{"bias": "none", "init": "orth", "max_grad_norm": 1.0, "schedule": "cos"}
Each number is 128 + 24 x the weight over its row's rms, rounded and kept within 0 to 255. Layers, rows and columns count from 0. Numbers have three digits each. The size before them is the row's rms in percent of the matrix's.

# layer 14 attention query, 384x256, rms 0.118, rows 5-8,37-40,69-72,101-104,133-136,165-168,197-200,229-232,261-264,293-296,325-328,357-360, columns 128-255
096:108130133153151150143188131149121140109155111107152133111145170160128149103096137126138158130133104155161169185164143122143102106158133133125186122120120172130116152138175103126130111108162131161081134143112091141092143136052116080102117155167150133145108146118106099096130116119124124128126150129081143152144116096170111140085135118124114149069134144118153120137141118107169143124152
093:114146154119114140089112163102145135146137146143123088146156098148098133135196128140135109109150135152167123101119171139139156136130137146128098117130140093123146110135053156125141131105143130140141140125142155084130132157109161137190136077131074153118160147117131126134127115128094094142114170101173117126102124155123153115118124127110163122165146119159132137142128169142120191106140
096:142154128141140122155116071156114140115116141126136152115112123103112141172102120086117137166167117117140099132133148118104131136162142137159124122139145159139132149184173135123130127153124107123117138122088120141115133108094142136127098106097137101102099141153079118173108145117120136114116133093128128162133100102155105147122151135090139144041129123138133094150146106139145142098177
080:142160140140102139125123096132138152133139090148131167146120103135136102125107104123118133113104143146126109137103145108094096129133149121136154084094120092152141132149132120115130132120094154096119159118194131124142098108140144126095154153137121126138140084135143176159167132149140106152116108105143108111146069129125178145137124119122149131143175132151127141162109133128149105150154
064:132175132128142124160110136193137151110135143100141168150112127085148137120165114143136156100124091168122101134125147137127128150160131129117107113175148131114099142123090129139094104179173130115127139164181106139133138146146151113113117099134182096074077111106096105140104141112156117105135124143139126129140113133106109146145126162102109162107134117093172151111165122110141085086113
060:173140104149158110149136144087131138127113153154101128108127135141139105128108128154126109121099185118121115103152145115116069141125147126123134141153112126093078095126132125171138135119140128131120138134123122169097091133123159119155119145123093099086181126120154083138101180118094118150117142116130132127130156107138142166133091110131155145132089161148149151121080187104090144141145
073:115177121112123121129108114182105169107147141156110135114114109133157146146162120144116153111118093201145139127155117103134119135159149131129145105184114158125089134140074123134083137144149147134117117161147153147138131144146160129158121120145148112120114125091090088119080112137139145129124166143182127134143138116116100114104140133099139142047100136104131132106123186121122085123152
065:124080096137153128141140125088142095136093126137129127134138149106127096142097150118153113149099169076127106108111109156098110138137120154102131161076140114136142120114134150116165110093112137126132089115096143123133113122111088129121131177136112130119169143162151132131135105128082103131152134140092146134122124094116137187172142124145135124157126137171147116141094117147119167146132
096:100137148124149097132129114133123139120123123087158139143121178123143148141130123133120113132120093125094098104138105155150126176134134095187111135150130125139140114110109150142105161145115128162106091105128117149069139111115131127082132155151132101145129116120149097130160139118155153125147135160161126099120132120148141096116167122144131117097119114080143133130129107129165091131131
097:134123109069170116090128088156123122189157098134118103097120128121087146081187148117124123111120123146109148129161167133150149106142158116138154112119150098131157102213118156126129130114173086108061088122125153116140134161139097135132145089070120104101122162116119152115120128126121139112108111114133151087135105157079109122138101136089125140149109143146160156160122137124119127146125
097:079149102116193149135115123162109123136114171118122087145143120144121149134128115134106095147135121123121088139120114134143107172152165135150134124145177144133142112128104121130106150145147119154120180125126119147104143146071163139111130129147105082111151118126091102074106142126172111099102160149144105155121139128159159153096147129072079135116089175121137152113133139143124145108139
098:122119137114088127136128155161148122108124111157154091136132112109124135130163156087130154155153075140103078172114149151155117105139167165133155127131121120143125132176122159095156138082124103139149163136122115103142092085159108141146129150081134130116121109138157108089135126136159096137149114122153166128111151140149154093104134136106116165135127114133120160130113111100112159082183
102:121134146091155116142119104103123162151127127128137132141138177141185133141169147183119097112163112121144110150156097142129085180139113110142130127139099133150158129117100116138122144141172170118114150106144105107125114145133121111117099143156144139121121176128104128094135086127156162126122162108117182170130127171077129100072134094123144120137163091067145164169138120096161121120071
111:157153137141110162072115131148115130138180101138138126131153118134100143094191093128141135103154132155122117147142161140124107106115145081142141144115140099111149095126074125113063154083157129135123148106138168128103160165154171116116145117102110115153148141114163120161107136111143130109099139111161139072125110112107114127128141112121122132125122108139123142145123192091144152081127
113:105110169110161148129095110116143131111101148113147113133132148119160175114157136113113086111147143150100108111190126130122107138148135105130146104162118111110103146112103168163110130136169117136106129142177100145096121112095112141111102109091162134133115166082104121137106157120125139134094133143118143145138100147084120081138154108158152156073081097088134131141131145139144096113090
094:124175116163126164116107163123099099103102130176163104134106092109100094109166094110141180141124149106103117104105137128108139138116110133136124111158135124097120138122124122145116122110156080168145165106109143122161122089083141099109166164144121128137115114108157130089119099101121108116154109129123108103112123119164124117179117140115155129146113118174157138081093155120111155107167
080:157136146141118106167079113150157127118136090079126122089143122111166174083122133108067088137121114188125156095162143099122124138132148142153073101177152141158128110074125112144118080152174125125128150154145132122102139133121149150113102111110156129192116122139111160148093157090126098137128133131170122156111122114146107126101073104149113134081164116150125114112087108138168091142093
087:136110142134121143135151151117112129149141137141088165084140110098103106138111152143128103124114081068128109142125157128130123106127155123128127185133163129097154121184098112135122136136153151174128166116116145095110148124142125106110122143138090132136139156141131071125149097136116115132074137112184162146151136103095131188156117132129142141177097167106129114130091123113096092128139
088:093103146145131152143124125087147136138151121107121118133141111086143163134171141110131126126108128164093143163161103140131081149127102120166109114178110121146122089123105129148141107137152140099067149155164116128129154119122154122108118109138147117144101093137140132143080185103151097109168161096172125115123167160130107172095155128142124124087118121115089160128126115107158135117083
080:105071077158151127121152107111104109142134132116126117112111093128142076172141125151149126123138135079169127116082145165129092102100108133149166155114130117107117110110123123134141111112110140133126133086087133104101148134134098134086120131142122098139133132131131072142182139138164101121157130136122153102149119101127159118181116165148151132155127114109134098121140102128088129112124
082:143136138119170114144123126124131172103125142099152123132103181111127146137098116169127138103177073121121145138172130128105150132158117160151120119134136142130115103115089113145142121130161177154149104118148172127158124124102108147186109175120133120142093132153106064114151112134146150131131095148123121114097174116089093125145143124161136159074076110127133118162158152123131158119137
078:118111134151120119070088132129156104126111120177100084132137113163120121147147108092136088123145169140113151140162141121123093127132126153129117138167106101148103145107131128103080133067123113128121151099149090051123156140154150112125115126122094116159164110119140151123113163116129144143101119121154135138134110114138161130120134117142102096128133119134140116119140134095088154128115
080:107166139119138127093159144136136127134142178096105112149097164092116108141091137128109097155158089147158090142163114085132148165142133144152136142139141100129136104139089105158138137136160161144144128111112198155131122117144136151147113090141132130107107178157112080104097153126133132102114140132166124158114161149089111138118121133134141110100111131141082162182123146183126166143140
081:126092134168114134129061134159136106110140104173128096161141087183112077144153094092121121104154121146148124139101111130145135115130147151087107117144113120142142139101144131082131111137085092130108178136146064097138170138156136115130087120129096112140146137077146171141141117145118133152132157166115183116135093137170156111106119128122141133109145159139150116112101120123126144131133
060:108153140123156148141135160165134143142143148118124097094135149124136134168163114154108139124157098103118117136135149138126089157151103132182108118158145149078128125098101113110101124147202135123123159116101142114106134107128144127112123118125134133106145126146083109169111126143143166137113112109160167193105146107146114144124159144127150130130112122077120150129083125133135097163122
066:150127088125104105170127099145109131142119118148104170102109145151135111086138151147153157143086182119124111127132126144139142136100153106124137122147123089127142116149112096129134108077130131104073094138186104079160147187100130096115080115126130121132122156116153154137106132155111106134128141186103145091144115174118184122137104127114110135159114136142152125160145140068151175127163
083:104164150138122149124185157144097097148114140149143096153123106125134153162126109142152093135133059127107152134132149116139109147086126111189136108147172158104114129132079111158079127162139143126124145132108128152103146121148168140123133112118154146129104113114067114105102167134125163134117092118167124179139147110148099137117137128115155151133099118076129150107087147135132103135109
070:143091063138138116120094123121136139118085127135101157138141138109130124087088137137150132150110165125115074145110108148121132127143116140104114135074128141174093125105155135124162092087102162109138074116150129138159143150088110118123137117135120126169136122163163168095124117136118074120131179128146127072108129157120185125151117100087107118139149098177115096136167140089131134116156
103:134156135130140128152166129124123162135102091083129156112127145098190151148146112123109154140121087119141136168147113118144146126094096121153124080169141166185100114112140138164129127164143132113132117109121114124117136128074126145113133098112137126125130133154143120072119152079070107127128146133104102150101091109100059112107120113109131149106169090094171118137168106115139134153114
093:126157131118152145131106126095104152110145182147112120139139106147111106119120097114144076133107157153084109117123130157101130123090136130107121157091119119125162144119116157129096165126132148146119128129137110131120129141152120105111124075109120136093126131113141141208126144148125146152134110147173154105142150163091181143163142127156178144173130175113092102154125142123120127137131
093:139138143102118132147160111136092170126125116122137149122115138129141171152132120178092165104154135142082148135176123131167149112102158112184079086129132135158144128116107171135118127146112137117128143119144119153110137125097143167129087136154142111147147112128119122097091092110075107147114154159121113125093105138133054124132143131111107129112129109105121160119124074126165143121073
096:110135135119166139136105089086091159117122147140114145137115140136107071143124119114142101056110141133112097059091133130119145136116105121108136150099082121148143135160109172113110085108084148147135114133152166084161151149088151102126124138132101110140149112143157169136149143134150106115135160151135132096120167135086155156135131123108155084160146129150100142080125115177129116100125
093:154103190131173137137137089166154153135123118139123139125135172158126155136127134076159111090144105113117098103167138131130091154172107119125178117137116162129144125092124101166132099116128152139130089104141096089133073148092160154143146134155181149127104159114115134098152110122118146117129171106161122168114141134126107117105158104118114114086141127100123140168114128120146102148108
101:157141119120137090099126187137116117157167075115132095103127099151134149126117107128113125117143124156146139180162153157102131117102127075109154159121117074110088117151100149136059137097140142119133163127129115149150151116134164105086091147132094147189122110139162133168112158162093092087168154136153121100139125146108114119097098134129160133168134078131072142170136134104142161100139
109:060154136137170088139154099152124135127117157142142100160107146162142171115150121108149084100157090150116101144118139129117113140130160107142118142143146111167176119151069142153129061130169134114096131139170087137122128105110151145111125143116123106105096141100098122129116118140162124117116177156180132138147127118148142157099144135116108101110119084123140147152152092137131153106131
098:157157096174127088106152129141119118140154137123144092130102114144144082134119134107132118134131137091149124144146147136153092137105128131127113136080115068133117157139131089090138141103099117120101132115145116116168178095162099103113110156105104126175175125135097135150128114151118114124125092162139182089128134096160122148157093139134161116161113099137123097145106120155111124091144
074:160156117139134137176101115123165145117130172081155179113120136090145113122130111167119167112169121130158105100135123136117156149148090159181097086116132138155130113108133156123145120126182115110175127107145107133101125142118117129086130128122128145147091124133124105110174115127112138101132111139139143149115125096116081155118121114088135149102107109128147136105120079111164154141079
084:089086134137158107089165134129152117117160146108120118185121110135117138152132120095158050102109131111106139117137165104177080121132122106101131147120075090147115103146127158124081172115171120113119113179126131092119144119157127095106171130094114119139155138143120134139110171205118097111114166131166161108183125117126145113138113126128136127159103133138108141135095160130137130098154
093:125155128118142169134109139131129144092117164118157126097110145140119140131138165156107121109155116152125101107121117108164166160172103133185121118146120164128128134095109135153169104130170126110152157117137110139124116102120141161088120110125132132138107149100138137102155107109092160116115132158132102122117109093107077147115139137106111133116107130117134173097158078130149160115074
078:139106128125075128137166170144121122133101118186115128146102107151149096143115147113132100104112163142127164118116142139187136109163121091090106186142113122119118092146070111101163097100096126100106114121114145100117152145122143116135151125107123150127169122128124103115067158172123099135124134139132130093128171098162175095163099122127152148134153131153094105110144154077124091143172
092:059084157132131122119145131135180146121103161108122128146142115109155157139112148129123098148164125116112180142163090112119123121086159147140110090139134137164089142113156116157138135124144079125137094174134120196110109137109153111110096151096176154122106131142078092116114151097128132103093122118115134123120123145153113122150158135143144097097114144094131140103102165109175091148126
097:128182112087125135113126165145123119145136097156108178167145103099127091151117089133116156127140098105071130111119139128170111125155137117146161113107088131132148106120110134146071132139149155100121109102102169121093142151149129149142131143147091098099139101108109131152112101155150104142130102122148149103147178107104112152122126119163181133139100137144114134129149149146115169152114
091:108093144130144130124124122109148140136128128135130090143159096137134128106144116146139126155196098136136137161133118103096157110149145135181111156145164146112126110132071119155094095133129127104131119139181123146082145169108137123114110107128128112102112150166102118111096109119105150109108168112148099143115114138165125174100142136144155124147114109082130126120150094106128141092112
084:168140090137149127154081169097097113157117124168144143154138095152119074135110117141184176104119112108113109109085105146157136104116111136155099163092146104100149133148110118097131087143091147145153165114102163131089132169138119103108116144145140122131160107149168135149103170169114111168134145152128141099098134117118154124158131099126115119181148142155153109139158109100134147142079
148:090134141127184077134122118152139152126112129113138153130107153135165169105169141133151116135105094132109127107115116148142125143154165126124135110145177186137125115101117139172147125190156116134117126186071072158132127168140139138128123126128144102133088123092143137094120128156174102116122144141120126168151129117100123116105122114155122152094121152087131160119119123063144064144091
103:139143155104145110104139158155122143107128123130175126175145110139145151115106107110142114095148149144090138134175148153114105093142145082140154121098110094133117100150059127140127161108106115137100114097114144161122160113121176180123113114103130153163124128147139093178082117149171109100142134137174152091151118094103124149116145135113126151175097151128128136155126166131107157124111
119:116149156163122141149141119115141120118104103100156127153089149187113171122123117147093089161136125110124137143184135107145123156125114131178090115147123143183084118150152101096124171110163117138145116134139117129130170144120149154053143161132138119131136147072111098108107173114136085122120117109115120161092119137125130150136118137100132132122100117126126122136138134119175097116147
119:156124108125096171102115111136124117125137109124100131133119108129127081148132136129135159142118125136146112121131155110127111070110103129145143134149103093130153129135113111085142133097096138159137101105156163091153157106124143119122097123091135095148132109150141129135182148142147107102160114130128121119120131146137108112125114148118148096155110122190130149096184152184113126128179
# layer 14 attention key, 32x256, rms 0.0764, rows 5-7, columns 128-255
068:110154122103141146114150149114112119151131133176117111095134120116133105138134095106125131142103110091159151115170096113131113133128103104132137128138128160156172108150111139147113106116130135074113134171131164129108167170142167120156159125149159121114139125121134185181130098122121121164109103115092152125101116126102149145145141177113120144151101118141135095105139115142144099163106
081:142105117142119106126150140123184131112130144101099117177125169124150125133123125152143092120111165161143150136096160106133102154128127140149133147095166124085155150137155177120158096114116133137155155082136095122135108091111084159107105139110155158138090132115123092111140120117116126145098151160138121121122139137142099083087082095130141112124145139112143112109132103149094118099147
083:163130159083156121071113136128106169128130094157079111128143147111162118142097146109113150079119138079162092072142134109120134118097137166132122159123147143111134106096130124157159077154152104078120080115101133162132148142125113132152151121133133142062137148137127169173178120113117106128117099135117172133119141160158142091127100148172098111118175190119128138113119105126116121118072